python train.py --num_key_value_heads=8 --head_dim=64 --norm="rmsnorm" --norm_eps=1e-05 --positions="rope" --extras=["local attention windows", "paired heads", "exclusive self-attention", "value embeddings", "a smear gate", "capped logits"] --init_std_down=0.0 --learning_rate=0.000466 --weight_decay=0.0 --warmup_steps=533 --decay_shape="linear" --final_lr_fraction=0.05 --doc_mask=true --train_tokens=1890000000 --dataset="wikipedia_en"
Each number is 128 + 24 x the weight over its row's rms, rounded and kept within 0 to 255. Layers, rows and columns count from 0. Numbers have three digits each. The size before them is the row's rms in percent of the matrix's.

# layer 6 attention output (transposed), 512x512, rms 0.0261, rows 359-401, columns 192-255
109:107178155115162147131120150086110139153161102164121074118104127123127147130152166115145133116120105111108129144141136125131124154122136131102129152139133144177139147088134128146116075128142120
100:106150127124151117111177110122152134143076116096091153120156119146117134145127134106118076156126141121099098132135119140121137103100112069142148096125152113128092109123119140100106089136125087
084:152128107135115124145074111146147109136094129144114127128141188153136128147144160148127125134102108121151139134133095117131183148115129123170129177148118092134150076133110157113117112120129132
092:148114128124109144138154116122130112066147131157137162085098126165138105143134138119133155134150148144098140118107127118100130113153151186130090136143119128149119164154132106183155116159071137
093:132123134151122118092157106145108094150118104113070110109127178145125125089103130106145095190129144115120108182066137121135093110141150141062126129149120163126086159147135125111111127156139114
109:156126140130114134102131138083140112141108131183166156135071140129098113115073123168101119141093111139117131143112080116145152114074161110149139121137163126134105134136144131080100103058127106
093:115135124156132109160148174134091150116108126131114105122155164144125117162132122150125136144116135108197145099161144140120111105110139127109134117132137108151101132110090141149125116126116109
102:099108133054094113142134159129152122137129128120129110142117107137175119137140119148173160141108119106130121177179184122160127089095121136107173121104138109129103123092166144106118147132132123
093:143120137146108109120163135137105159157143131162083150138117138123085120120152107092118111126156140158132098136156135157075077157127086126128116108153101143111116147113124113149131133128129112
109:145146130163120124114153154096139151134127119139114114127123155142145091087126127150127181140130100147112140118140149123106070134163109124098096121158193124154148119086151166152088132145149145
099:132088122121131107166143140081153106121143116131135115116182109136119145149115122120136134106138150172104105119101180106160154110138171122158128103149142157150136085123154186141171118102121162
097:115131130138152137122141107174151140155115101161117087145123172089129144151147157097112129105101143127111164161148128111176107102157151104165125111108114111155135173126169113100136126146117081
107:166137094136093127157130086144107149144163137134130118138113148099162160131116120163121121129108106129137127139131150142120157188124124141138104156116119124104161146118146136181135160132116110
105:118088126134113136098155114109117131135091154130131116122126132142103159142138155174089105153133105129167160152127144132115097111155118111121105118170134139127151151113106122106099132071100076
107:109129156104088083129135130142154099172110132114121127101092139128087094127114107146140122142118114123117170173114105131128149092152121110146158135123101144104145122149115153115149169132127078
084:137179153119145147139128102143141074103132121124088119101111090125113149127137133104128078144087130082100136120161110118146137123118107131129159119151112143158144133108098135113113115071120130
093:092124116104144098117116142140127164107154071121130116131111078104142149154104168110128178072148143146143104125129170101131117107148143128155124103150143143149131081100126173111138137161157143
096:108103159129115100140159138141121150097158106119135126121118167129144106156125108121132101124138153095116103128128108124097147145121116121127131106123068104148147103176168124148129140114165150
108:098100100133120120154113120108123137110135142133116139127147121108115114151120104108119095120123142123120147129185139120095153158126111109160110113113119151126129160117135130140142145077152135
104:127132143125127143160107135138139140140104126115145136170123114154091139120165100143131065118157123129145131173109150122164107153091115107123189102126108126120107165131163107124132097088146165
107:131087146126129128125129145141104129130143110158149089100102128140110111150148127128131133112088145106150129144131077169120113121157136150111085136127128131172136132111192124110129106146130090
093:116137113149149146087121146124127115089131168125121100096091094170128155105124141156121145118146114115157108089128130174130115122121129129135120104163138130131123105127142126147127127102101126
104:129103116155131124138150129143142153134118122155121150117123164196135178133135072151124088157163159131125079106113128130078142146146057086152123139122130156129165119143089142146136104109131141
092:118126116119075100111106118116144087117086132108148158126122155128215120175134136150141125129089155120116132138157079130127132116158165124133117097137129137136113147164111107158130148139099110
099:184083124153118136119097132126130136130114130128113113126155137115136100118092134116166135150122120143078103122091140197140131155138126114109173133170087119119123109135121105164155136163139122
080:101102127114190143139074116128075098132106204109109116142102115120117118104138152088109120163116149103111147139125078118149193134129133128123148141118117149141136144122099153115080113111122138
079:128117136129103161143117137127165148111121098133084132130141092091136100126136096098173083103102135125162135120122080096097120148089121145094146103114146147137174135137097106110124148070128143
088:108081139089180060164137109142101062158122109103120136113161126159159084140149113130112159127075124160074155136106077107130156130105153110109131144144108124132109140111101182096107128166101126
078:174155160168145159087127147150137115109159133133074116097166103150100161113138104107124157122122111121185142131138119094104074105159152095161110131124143123108158137129128130106193091126109171
069:103139123100124143142113124089169136131136140166132151187145138145111123139189171130090089107111112129144133133096158156089142146152138133148122109098174128106128125130136121103133118148102099
081:141114175156141099143107111118127168104115154096117119102133110111133146110107142127166172196104164106074126137124110096135120134094143141156133112146133170128125131111121139157111128103131098
079:127105083156120144161115134125127136118119095165162121175114103136120198171135122100153147127080130130177099140133179119140069132144127137141108136091161127152129181143099114134115108106137138
074:156110130112128101168105123125091108101151115126149181087140187154057124097125132112141169104128155153142143127162118114183151107150121109204103121154153105105124091137168140115117122124154180
076:129098134089152101107171177128099118141133153142142090084140104147117123156134118149083114136111113116096085144119116170115096099083138125114119117141125098133127113156123138105125097147172105
076:166138128095124053101144155119066084126126163136166105112086110093174121106129120125123117136154184116147135132132079120136114116119109133141103134137095192125102132105125134167142170136159129
077:082173133127117126110095105093152135121117103110155057149127070136136121118101149132101138122146132109104095121132128112097092106095111142098150140110125113124175114126099109116116134117153100
078:112164101129154084123112113128127083087124131098109133108114116112140127111100128062106116156122119150116126095134072131154134101174110094146117126151113105123159140111146152115148146139158122
089:122142102156140107139138119074091129166115140104144176164131118153074159123152138150141109122078145142062069164121119131120149120156107174130102118112158116148149147137129140119116127115117134
084:164128155092131133114118139133135093117145119091139160132101086086161149124119144103200129134123119072106118150120116140056160169119126140093105125124174161104119149126160108126105121104133172
077:143124124112131139085134147105153164159104109132129174125147095123099201175138106133121158127147114179182104164123134126139080116098164176122118102081130120119121111127091108130113134152157142
080:137131162125145139131126111144161147147114089125102145128121132144157128123131143131118142135139156141117101105088109165136136113147157124105092100132135108130177137150097138122141144171139134
083:161066153105111148102123149143170151151079121153130144114074139146118115145093127141141103099097136094103102124123174132145119164198120167126130161145126098122115141155144142152108133163099123
082:135126138121129114155173134103152127102165173144104129146116143146110105187152146094128106129146130107112119124132091132165139146112105172142114147146114131125146182175135134116122118101099125
# layer 6 attention value, 512x512, rms 0.0297, rows 360-402, columns 192-255
105:096093160133141162085154124125152108115149156120141111122119118136121093128144149091120133150133152099102086164131079108110122165116162123052132121129109112077102125123140136141109114146125145
108:145149117189115105169073127156136108126096131128129160152157169154101157097153141113128132110189110130165147128146084142120170157112099127155123156137127130127149122125110133129097099148120133
108:122148154129127121054157132148084129087126097153142137142126102131126095162147139153171132093134151173130179109160134142119123120159138138142090137098159144135117135125170116096092119161105094
108:146115127101137103098163098182150118140133078102138144075112192114112127105113073135156104135123136135150157151095166106130129127125141128070102140145133168148119130172117141071117130118114130
099:102138119130081135104175139082142113148116148120170164159149114123133134102133084159120066137130129112119118135082114112154111138101115100121146161123162121117137127133108117098144112078100109
103:146111153166067158183097122111096106109140139138114089118098164154110113140155141100125104180109090129163149143135093163142084098076125139139121139073103155143108126141129126141123097145143122
104:097152126066107143111111145113124138132137124126127094129090138154168138131153110109152158138129150122111129177148183137153123117117085136112136134139159134130082094109186118098135140121127118
104:132135121176115114135165131135124136125171090129131134148164136135133112140137125109142089135143125155084108173146118133142115182155111133102093123090117100130124115129105145134176118133142105
096:121088120152146135098153162144128128124087114150124130124163092080134141137128099107165153114163119170091159159091134119101112124132123120114096156156126137118133114089161166134124132146133125
096:167106107124142133131131114141105149138108118146108079124104078144141166143131116091129178150128156147149085138164137115137118139189154127126172129166122124136155121137125148132116143106126123
100:155095149140151161119126093198111102139125089165147093168107138120126144148137179065118174114090112126121127115161129115124070157125146136168112104134106120169107141131148120085142132135104131
111:132124111148102111195109086162146151124139157140136116120114184124171179132109122156129140122185118123153129124127175165123140147106123139081114134126136100115148119114109102141124153152112112
105:123123133155119101079120056154130152147115162161113089135154133120057181100077146170093095145129106136133154158134139138112106126125110130147131148132103166074092135106091116124101132106094161
094:095165117103145115143151137154158152118105127100160128117115133155116134108075111130168108127129151121095142162096099145102145098127127127116136124082132122118118100127121105126135086132090119
117:117166164112152149127162106133135143113149152124144147148119121085110137108155102118119100134126114087121149134157131144088147135120143122119142104118097155195117137095091149123082079063101140
103:112135154117137090137133127151112150144111095097103114146115100146154147129077168102131124084125136158115123122109183129128115169150120115126126102168181125148141079115161098121125172169150152
093:116108100111108134190132144146144185120119113116133125109150089135148119133123110099120111116148160082078094123095100083093125091086122140143141081157120123119122180101157153144096091141159127
111:091103120132124145153123160098127142108157097169130101152104113114099113118115117128133115100151150083156131141167147105132151173126113115148144117124107145101134153135078136123117155092145135
100:117101163074135128142130091116129156122107101112096121171106128145119110119144107150087095135111118134135123128108118118173119167119061106152128121159088054092122127156170078120071136122145137
100:105103152142125176092132133172136068142120119140113100126117101122142120165108102112141119085137149104145147138147118140123095079148157143087064167134147130115109149123137105125147116144124125
106:137122118124164161106131100141087123106098120099135130103126116154148120128114151141102130152126114171150132095119118147119111110099146121166127115129156144138163136115137132139120121084095139
101:151111114174110124161138137153114130168124119135134146116149112182144148125105081161119095127176173124129109112138119116118101116140113098155084145146137132147129210116065129132123114114125162
096:126147094129094139108102145127124126097113105126117116097136131112158135136125141152163128104100103118149151139122097140117150100175172124125115132160135114084097131144100097101143128109065115
096:202114132107178156112135163123124171154108095106139131151144108096139102095054162112164117145123163124089128119125161135124148163144133107113164128134088087082161118110149130135168150140125115
078:151148140119131123136152148123099148103104151111105135168137120108110121125090140113129139140112140090153118115059120111132136123117096137099127126151124153122116147127151149163171095137149134
075:095097121141121128133119162152113126137160173121190099123127166129081142090154175133137129138153161125167115116160121150118141158148163094093123090080130101122145091135118117100127116156122149
082:113137144114139128105091168116144120099112119114087107178109085125113105105166102157134149125083152092089159155176120105162075123152122114148109139156120169138122145096136168102155102132114152
074:120120118101108100123126092131148125132117157146159104154111120115154117112118157167095156097146104129122134106140127125168135164134113146123136103101113064157138136157103119072098131147105096
081:147110173124126156144102135140131130130127109142157126136155135117144137133131086171118134086177131164115137134150172155155160181091128125112140092153144132144120121104129149175100092100113121
077:117141117171116131062150151116095115127141159098093108094141103115122109121127125114121083131111122145096126127141096117085140076076177049111094131138153143139127090122139129098111093130113116
080:085110112073146154092129156152120128134131137132115075126144139126099102111093113129133117148171115135117127143127159103143147161132157173121113136157092115144160106112077150109125144140120084
077:086111172127098151122111109118132130082155131091123118105133163119114108120150130108134123142147157086127111158103169154130082119143109135086155155137117172157128102122141075107116176160138140
081:194133065165105110104114076121117156142140134133113124171119158138149145125089136127119100147155157176107082118111127093143125137139155113161148159114112158136155102141106115111114158147124166
078:119132116143120096126169135139141129143151155117166134110122081139148130128119147126170133123113136096112102089124107135141137128094128134145146129106121116130071121146120124125121076129113123
076:116120139114139148128133107182116099131139126136154161137092158156139121106123092123132159122093118085146134089099115085153174166137161092113146147094136133111162176124131148085135101112128156
075:137140188139115084099120137096097139123138121093130128078154102142133104143128174148155146132121093104098130101129108118101124142121128140089094141119120115110163099157122103121182119172169110
079:105126141092133112137087125106115102142143129125126165124111116090137142087094131126124130092114127081105153169145199139113115133134119110143123173124085153090128065121175108136119124143124156
079:165107160164148151166145118134122080166157163145158126114073094106150143108139108126132147112097128104123152109120176112148126107111148106120079105167102088134154095155108157125128114133115107
079:176131134121168135115121139126109128144167125142124123131095142149116115126097101134147112154131096163164133124164143147117134115113121121077177145158139092120126159159151077100125175110143135
077:119120131070086123138126152107102120134113178121147114126122110141115103113150144140121157157150125087132126109115115121113155164123125151097122145109147145155175110112138095138110187110114129
080:126117134162113052102146132088100098094090146131101139131145207134093107127123051156126102122114118146119122102121110137122143179118151156100141127118146150111164096145127128119121075081135147
075:178140117063097109181084133169131102193162123134123124144119111125133138106168132131118118117142125137131092142088129127113119134118175157133079120159133135104093128106108073145110125129142151
078:134134138060126172086138198105151119091137091108151121178104086099144132116122132119097099149110100120099131113112170119141092117132103132147171134092133150152145057101127075144177150118148101
# layer 6 attention query, 512x512, rms 0.0318, rows 384-447, columns 192-255
076:143139129143112113201114131131136149124131147163097106138138152116130101085137142120113143132145093173129144084106152148159153132138108164103132093160145157124098158079118120168124143118148192
078:118142140094143110134116142120139084142090119124123170122152113088133161126126078154148107128103115097104090129147128099131126107114103163096128106150099161110111143175132107091110181131160128
081:113145131107128144134123106143123104110127153146187112130135140104160153134149117146138116126128121145141085107144092087146124106123124127113115192094137147145109094155166138090140132120170182
084:130187110122112135142133114087136099104152153148141111158146155136145137115171095133153106183145138110091130123101138104127147099171147109136142117086151136191114095152104182148130137115154142
082:105108145136100139112156140116103161136113140101109104090118098162139153116094102110089130109094091125143139101120130156111137119103087124141113143138119125076144152127097139141127117138128113
109:102106143139109165135114103138101152137112145077124149116097107172106155134092101104094148149103099143151105134130140121144109079155103137141187137122153124107172181136133106136101126094105070
111:171111165155147166137147079132105116142147136156115121092136130174125194151117143130123163149134131124105101118159145094132129110152168157107151082055154108142130147141071120112123152158109116
122:126106152135151094086135110129114117172126128131154125139123180091115141124150055140146127133117153120116149150117107133144146108143123098174084169164063099132118140135146124092171104163115160
094:074109102126136115160094114144135173135066095081118145164167115140177113136167124125121122146119106129126126143119120169113106143109050100113148103089169126130112141112147121157075115092147158
114:154108124123122111130095133113097138143135164108204153115135143158113124072156119132122166166098137120155126153119122107149121143156109103144154147112081124121123150132116137157121111068146149
110:094141177134167114114117153093141151157121145144109142185117120094103159113122121151128090159100131180092110106085083114145166101150117112141132139165127115080136122120171105071079133145104146
099:148096114123106111133115111149112066093085149133165130110154152122118083131099067126092156135141113115125103097131142163091125113124143154132166164117139153157136101134104140139122131110168124
102:123080140110120100107112104109125122149159137130145115129126124118130103129129152123125101185154178116132136107137123114089139156105136136124098134131076109177125125115088138120136112153119142
099:133126145162134135120123134152170124151199139175141124137111110160166138122159149115096159177153148103145128106126139143150097106155107101136143148123128123128172124156130119141131099120140107
114:153113102139088147140116146138128107120126103123107183067129181090138132094140147112172096096160092088133138098165126165127127142089140126164068120184105140132128131099115061123156123117148176
098:141122131144140156102141184131125164134157092116112114123115182103093138088135123161144134147161121126134173107146114129140157120119097110118084148168104118097124125163167105107141102128152183
072:090125103151141118116114127072133099127132123145099140141112122129158157074098110111135163149148152056166098132132105104174139104111110104136176108139111135094119140137141104126109154146131106
080:129147107193159127140149102146119114119121089145086140117130157166145126136112148108150126106097150143139151118117139148116109114096100166109164061063122123097119175086085142187128142120141178
071:114103170161106155124165134141140144127124125118147128094137104133139157076111159126096192104106168069134166132116102144108132139128104152090110119112178103112140134131109103159123132126145131
091:097129115131105144127138115114161150148105144093136099114125113137126151133101089152122169117090135122154149164131127117123115113088130125114163151085155145087135119160147109154111093070162068
089:114111132118158106098112116137090110149135112152109152118119126120148095125168156148146111145135097073111154108109119144096134098163121097150110164170093127134117148124121149117126136171137144
123:146115149133164118125134110124117095151182128156152142100115148101143114129154094167178152170124128080128167120121107095139148111137149133150099173111097119118127131113122134104132135166117165
111:140132120118148070114109145084116099137124152162152139154106140097121114122128094119145152165102125106104148133165168137103139104164107117142127161146101115130110176084124172139122132151136147
111:111144114125102092109113146115158139141103137082113119161158148148178145112155116117111127119128116131148100160155124142125160170107119116086085092140137127136153110118129152149099108111141126
104:142138173146120126144126162132120140130116152083138106110127141130132148091119144160070146130133140173148104134119107138148141165147124125081105154115150100121137121162182168147111106130158097
098:104076132145130115114101135121148134105101158123093158160117132102120122115123133150129087121112143144190152122113124174103133152133108098132089153169084118091163167116150096139120116116147140
088:078120140099122109083113152145132123108106104125112102130129116146122095147160085123119152130112096146090095136116119119118124109137124131157153115112126176146122158169140138133148100100146094
096:149098136107111180128124156142134175128145138143138107134118109152132158075140088130128132140129122107105117112115151112137114152135123085179156139150093134090152105119140136077147160108138184
100:120116133158151164110137173144098189127120146100095118092157122083144093071150161131119116119163148143103160108133107129105119125082113133105091177187130130085126128126196135161139104124141114
102:161131109093150145146135093111093143127151118101159097103122121107151114149103119130123171123141181145138105148135090136140134121095153143107081167109128137141147093109132144149125130101125131
086:142112147144122088145139106093152130160138098130109119120137101142170141111134134110133145110127163147113123159111092100128165062099128155145120123136102126126156140162114111134093116153139117
098:123090095110088154132114091139190126144137137141088153182131099099147158132187132148133106193149079146103134100110150108123129138090110164128125167121152106142112115100105116102150133125088121
102:122149096136182122138136108156106127182140099100151128078095106162134129148118148129133108134098129139135177118141154101108132109117143151159112118117047105118125132128125092116167156123134126
105:149130111127149159145138142107118069141126123130155156099103141130106133129108110121143176145113149145121160134105134124135068131137115151146126171155084137133104118110146155144134144123110182
099:161148154152113107135165140104121112102153143130148130127113182162129132136130150104116118084139170121135106149114116131173140107095187138168111106140082145131117155110135126174139109106112094
089:154156137155080118124124156149151124108143145115147119130113087108090102121146143115123128118117091135129088103126160145159128144124114131153119163113131164115141133080127115129137147088140115
122:137158181155067164135121111136157115135134127168131117102096182124104098107140178108119125104099125097129160126144115139172114111130152145096086149133157120124136152109144098159126157138107153
097:137129143115091108130106146184133126103109115139109094138153090188104121140120139151150081121114071131116149136113105092119135124128138145115161120156115117136118110130089130101135146088101184
090:110123132092103098104126144106130090111130156135133119143127090140123130187159146124112114173106126163120125136107137120071156102140125101121181123097173117129141100086132111130106131099109140
108:134091181107180129116144101063110136095125182157093111113118125134179117122129140158154111120105160124105161111136137096127186177130111153127126125113131112135147125127161150129149108141128120
097:111121131154130178099101093145155122125107156152127101125115105129201127122174135133101137075170145131129122110149138125129153120105095112084176108115157143152120125177084147103096124142123109
094:059169107119140145117123154106126107133129139098101133162138096094114124135156142093131121111139107176152129100116128120086141121108119113119120128124166129097141135116189110098131112114129109
105:122071142128110096120133146142114142144088133123138092151141124094091157151135131176114152141101120153145100138106114154149136081173098149166121127165133119105146123138130094117124086093149142
189:180111169141119131119160095123116100134185104180142127076146183129139130150138170171146114115117139112121161113125137074151128151142163160126101127129138109173133096162118152114164153180091157
086:149152119118109149155160120134118131150155099139151125170139149108130122155135118105130139107167117103114094126108170145140121128123116165133147138134154151155113123079076101131146134152085128
090:087139191120142140146138134140113133189117127102117161094144127181111123122124198096150119103105104138108124158131068128149147101178095087146147098135127131122150148146141121118109161118126153
107:147112134135180153153140118116131105105141109118137113108098146122127083116093137134100143134136181084122133122141139131144109161122127179134104142141173181177150131145133132126177128115130130
095:097173108157152094119153146108158139133153133115088127160151158166126132113154115144134113099128155191113116130114142140138112069154123088185151120151139101063105164098149118074149106120126184
094:119123161108158118110157160110110102122160138114139101128104150104135128157132117148101148136121150171087117123117127145130084149129168145111087129127113117157114127104164149127112108156135111
082:104137145130138152124150121141133128128122117097166163152146144150175120144162112111105109152159120146109146129120117127099132135140130103142128092107167131118139105107080127114173102152096128
095:116122137115120169122136076152105171110125086137158136069156172116148103161135131165149144094112118081096143141140100123141145147127133114138119128160139141144113143150095095131146120121112131
092:086110131144128123131118179118154079163122147149145138170155139133104126145168157102150146124110111149085129154141123086108136143144108128123167093152138111154116159096105114119130132147132175
092:189137131124135170108140142147166124121162139141149131110089140153119117121086105135134119123142142115148145152137114092163130100096128148129089102150121139135146139134120140148170135118132100
098:135145134142152159090154116118143114149144123133076125140071076148114172134150161119123153162121123151184139153117119117162151134145117117105131135128162115122163118115159112108122152131160130
108:108138131116104190163129140189099113151109109151139121098130182165118104133072122142123133115108123139158138097112126122171065108147150133094132126147112129131183134123125120156146124123147100
107:117130110141132107088130112150081133102131134089121139130128139169105177152138119121138165083135158128121096132120149120117129114167148109193154080103118118114119132151143151135142125099150129
099:130139129128087145158080122120125128110119141137162131147158119074133122152142112113096123136144122128134078115158156104125175125158128187133119135094121102109145148083139157095115107127175122
091:143096196139152141095165152153147122138125134112135129103086124136120108146128160153120125097102138098115140162118114115143126099125123141109100117157095102087108113115130142107144143163121106
089:132109100108120085112115118156137119113101123158142117112117148170132160144074114132138129133152123110159130126126111131171165105154124103137128182157138149097169113191134130099168105128127113
094:146103097170096105142096161153141154131126113142152122151142128102173124113144104135142117107166150135134089114144110150152111121097156107107090160133093110115106130115102097141130105163141138
094:161116096123113165107148133161139098151155097113116120128094159146099105146131082065135145103152087091115152143123147112126137130133132162073131160148128148132116108139089108093171147113102135
105:096151067103135120096124101092088106157108125094150183153155154101100167112113107143139115117115152128181134149109154128121110141160113104128112137117134138131148120142139123134138145153097163
096:151127103165151109140135123139151093156148061151104132156173131101176068126180143133170107138127139135121117147105142088119131124117115131149074127109137115161127093150094102123150154185099161
109:104170130179088117156130115137142140142123115088063126122149177121106135107108141126135103100111134131159144129147095126133135111129116099146149135133105119099108173105127078103107144108124154
# layer 6 attention key, 512x512, rms 0.0311, rows 384-447, columns 192-255
077:130124144119116100126132145147130160106146116144120133138100104153155153123107151144139139132084144145144144135144116135124138121154121116155113162123157155121128099144129116160147160102133110
076:118122070134164136129104138127125151125142128137118162115047091131057104119099095132134121126133158152127102140141064143140113128106154131118108138137160135104168110096121088107117117147098109
089:101129101167078160156128108146109138122130165120153102137149143158150122198135093130147150146135139145126093129134154167108118168134159079144163110119122132126125109127120117110084138151124129
076:145135131099108095102130140136112115100128159119092135158144147136136161170119133169109117117123141107180151151111122136108149136135173127136117114145155107107103120077133132101069152133131125
086:139127154144132143152122147135096132153155088124118116100103136133133092106111114125131163163083139151078085136137088117166086106122134140112126114101094139187157150167124123152129121090134061
076:142142140132140091173133139140145097142167130127110090136101133174131092146146077129131193133121157121064117155116145132120138130150119140185136165180092101174106174129149140139114132132150176
107:134099142113136102136125150191119110156173107135120100096144124104134109136118107114174167158122108121106170138157146140123136136161136128163093147158081091141130153099167124143116116150137148
078:123181110137105103132098148118091152144088136112102150146149173108160141121130132106147111148127109156139138107151127082115122124126123073103146154126171121119095137148176132116177133138153128
119:125108120107111114118086099154162118152091157104140116160151097140161160138146128140134143111082138107119116157071121103140087127084112128164104168142075163080111094103161130132090156125123156
099:126152140116113114098104144119143098100102146110152168148145132148167118081141114122052132105157126170143101144117151140118132135132133113144096128138083115167098135118181126158126145103120107
099:136147167159130126117100142098092172115082166124110110112121118143126146090156121142110119123100145109117127112121125136101137109140117095139121119105167140117126163164176108167084137121133141
088:109139125153138109112128127114136109144113169141115136158155125114088154146119078111095128157168127137133122116124141097140112121106118134113121072122126147136095125129114122134097105120145133
095:151106143141126110090106119117114140122154134114161132131096118130108135125098115173060115129121122118122147096099113134129128188113112080151065144115142119106122108125148101145144106163111188
102:143121143103133113135121113147135137104166107108160110099082132132160141129147123122122140147128164116059130154147150154117141149144109160109122116127144125164157143178130120131101088116133106
096:140126110096088141104119120122157159116133075114094138150082088141106139101090090132126153141147101146143156081108099151116119117090118095144108166136126144091161152127146085102155131140163147
109:119103129113086104119089148139139138107131119093124083104136129111126146131133127155118175122121156101158152115095128125146141070103155110163102132186116123089106161109204137090100103157121136
075:085182109125149116148137158119147173108144130096095186159128149101102116145103109109142102139154173183146123113128083120088099166096151127113167123104180096151100145105128185105112166119135118
079:131145122122132115121123164132139116083139126123132139151081128148140100131156110105112140136171111178137129096107155162150154115115108142096110112157116148141136141069115153149182099146115136
086:081169131145126145091144088093134081104116136164131134183128108130119148138140123114104116109146122119128113076143121116144104117124142152108152098147135139113121142136160159139129119150094125
089:087153115148135140093122101106161089100116138095159176148117133141090146100116129114095122076109151111110126101104094112101109118110145124105128108066121146124152127125130114107126133089080106
103:126156097148092119142148120161106127149150115171094145086147164119133092134148128118149128109156105161115123158144134155114136158146140142135145089132143094161110163135153128174122144147124153
110:141141153155122125141138130137134131158162112178122125107152159110152081138142107071169126138139113136108134125133131135131122137148126170143121103114108103160127166108152148149116152149121146
086:120130098134086110096118141121141149156123166143127160144178138114092097134154081134117091138136105148115107117105145112145133102131098151148115140140132114106127158116152114129149131162135136
151:131110109097142135132112142117152117121084116075105115129090077155137149132121162174099128141106154119135119144109114117159118109113131116133140139114151133104157094147124118109097130119146076
104:131123149091163151177161130124109120098156101152169088099091104131125128129086176153166177143119146116129128149158125127136135100123142120131143103071152141158182120140133140151090133104095101
092:115111155129153140112113114127142155135102164152150074136106094151138151103129175143099142165135157095135134162128128126145156115088125122112106139116126126117145143146079152124084091110151123
077:176080145143145108126142129144098083097164121126162120073142116158098140160108117141086129129117149113130114140104118143145121113105147142104095130100177159101175154132105146095135174098141158
090:147078135124122126085119136115131152130126098159117084113127117157161115184116116138081144116151132102136134096108170167126205159126135111096114122161116099126141106133127127084146148101128122
099:131146117067128131134162094097095141111118110145108103113129110150106188113073199152121103139129086130144140125113116144103124139073148132125115110116171145099113129128144122151132151080134130
108:125150157075160114164156097102134148143116137125121100104113112089081138141080133155179137108150128151158122139129136117093137154155121140113139117149120106115159110156118088118134127103108119
109:160060154119151144112127108140128075144112113147127122121126162110142154126150146126147156152156138092128146183137124098153149139160135130169119120150093133139107122128102133145146125141134136
096:094124109124148123125099126151137139111090147130140156145146115135106145106141097138117151092120180148077170146090147119089129118131071055113152185187116097130085146150149165144143099121105206
086:140123100111159086156108144121129169131133139098096127149142114127175115107098089127139075123106133140112141132124102106128129137136115113143127137167082132107161145147164147115121117137148168
101:165101101144135122100108171129118150152122201118109115145141124114108134115118077114118134121148155128132137145099137137120141135162091071165125130144106141092126148102180124137087161173166142
096:126082150157117119146130100110102126142151140132134136109113147125119111116147173086143107149116128164136126136147126120125149134120162106153161104080111130164116097111058116209134162118128085
091:151133118134123102148126145135146160151168152094110155158137158158181115083165067139120082112136117144145132124115139132089147167141115135143108161128142133145115127101138146101084116140152139
104:139127174130138148097108113129110115123160111113174125097093105164117136113121164138139150175095143134088139129162101143095133132145138121121124106103091131117094134165158140154144169058122114
120:106150114143121154084124138185147126148140109126151123089151132149123094137125085125129113113130098125117142126150128123102138137139136152090124137124111094124112137149153122104118152111099176
102:104161127166103124131114108134150126143099171126183125132150106119156114127176129125121139108123115141114107173119146095101160115141108148124111170088110132151120149115125146158135110110100175
083:119114134105150115143134116120149132078120155119143145136151112123146168122092153129120127116121105133123119141132121111161146125154117139143166130080130112094099112142109117107085140144105124
101:128088106153146158140120101152132095124137151137141124098121115122131156131165116127122135104144144100107136097100133103120086160115145131128152155111122115144099143123109121143118111135121149
107:101173085138098129117164106063122134131137122168128103128145133133116136143156119111134071119153089133157149174137117092097137096111095114115156107111140109097118116096088150159134109103129139
099:135123118158105133133111114167116124136125108154211087123123176134153154141086135167104143173136122156162112116095139118166124099113158120139136134091135114143154116182137138123138110150163098
066:103183109142144105130068129134149145147113132120079142141110123175144100116153131103097147166113104160130122098114116119090130141136074112111145153116139124093139127136108120161096088118122126
094:112126097160089133122161124108138137130120133132131116182135124132169099145164124111117137136155129155101100143108099086091147118125098119128138125175105132138097121086135137152141117111084176
093:119161079104088106097093143153099115150142094105153169130152157116108123120126107115133114138104099130134115114144121083111137118212121151140123171145104104169116101157157134162150102127094145
103:138118108094171111156113121116117123136138117152094107145091155130146136131072117154115144111121118110098112116097060119136142119125149109185096169149127145125150155132118139154123143113091160
110:116161131137034110126131155120147171132118136110126141134147180137121120136150149130145114120154117142177137095139116129133137092113137087112120135150158100107131123144155105146135134106100141
104:159104131093190142171148095108113163115132169122106113105169102128142115141167182116151159131115170112127162147129113106123157100121112103125170138119125133119148107081120156166141163110163123
105:054156104139090169153157137109112127102162076134154179133118163120132117150112105139119092128154092168139136126144130140141122095101139104067157116106194130143144117139105092125146081117094143
101:100115086119114106139140107152169132103131092145179126114097128128094169144111170120128117144087121155152139108169034127124128119103148118123133110098102098132153115153093122111111166149125117
102:140125122149122124095098152130159135202115129089145160155159123117147148125143080132098126150148125124127142179121148122142148154153092128086131163143143171085094133126155126143131095131171170
114:122098105114129164095126102117154139120145118093099111126125123199128126138131119123132181141102169139116151137112096118145123115078140123130147119101124131136133119092110154126114162109104081
096:141145130124133111111091119131140117113117169117116076158131162112106157049115147108120109139146124113130145127155174116112133170184110135128166183126109136132127149116134151115090113111155152
108:124177135090129169101104158137105145102138105146101131076095156116091105170107128092138140126146123136130121148138151172097089090120177110138161135114136150128118159141146095153130118064148079
106:114166105153112100157133114167119130153117184115126163162150151111138100140150154085129124101133133163141096124163116133143143147166108110104152124090123143145106120131109116126127133133126114
115:078149116153090154128170080123151152112104166152123130145149131137142128161144131109101091118134091121165141177122151135093131130125105147126162134127149146149145131113120113144110157147139119
102:140085124146139111150148120115135136154095151098139136132123117159123098131155130155120136189151177122119119142108139132165132164093152127106107154138154132103128122150076114110118146161151142
100:141112133137132109136078115114131107106109136128125102125119117166165149127106156114144125150120176155119102097124063175134106087142186097169165127108096100162127147118133201125120159122116108
110:126102137119139140106131160089147138145139112100132128148132140143151137140131120175129127134148159131106157133130153142133126152123117117110106110180135105094137057110098153087150134157139112
100:189107127111141110087113129109138159160155114106122118174116126145117130127131113108139124102122147099120150121128121111166111116136145074165136149201100139088105152092133146145146096133161159
103:066172090137141154123114136085113120147102160129129120137136153126121093131135111086107131157107145184148117134107098081134119105149099128114169161121139116114151139155134134116118134124131117
105:076106119113105173162125118127136130138093105144082127113101106181099173111119208132082165141122150150127147135104118093150111086110143093170144148114170103101155118175110089125117113130107161
095:125162143122081119154097122123116141132126097106123173172131150138169125118158139109154112145133127124114111099132125166119145134139135099118122158193087098120095126076122112160116104121135129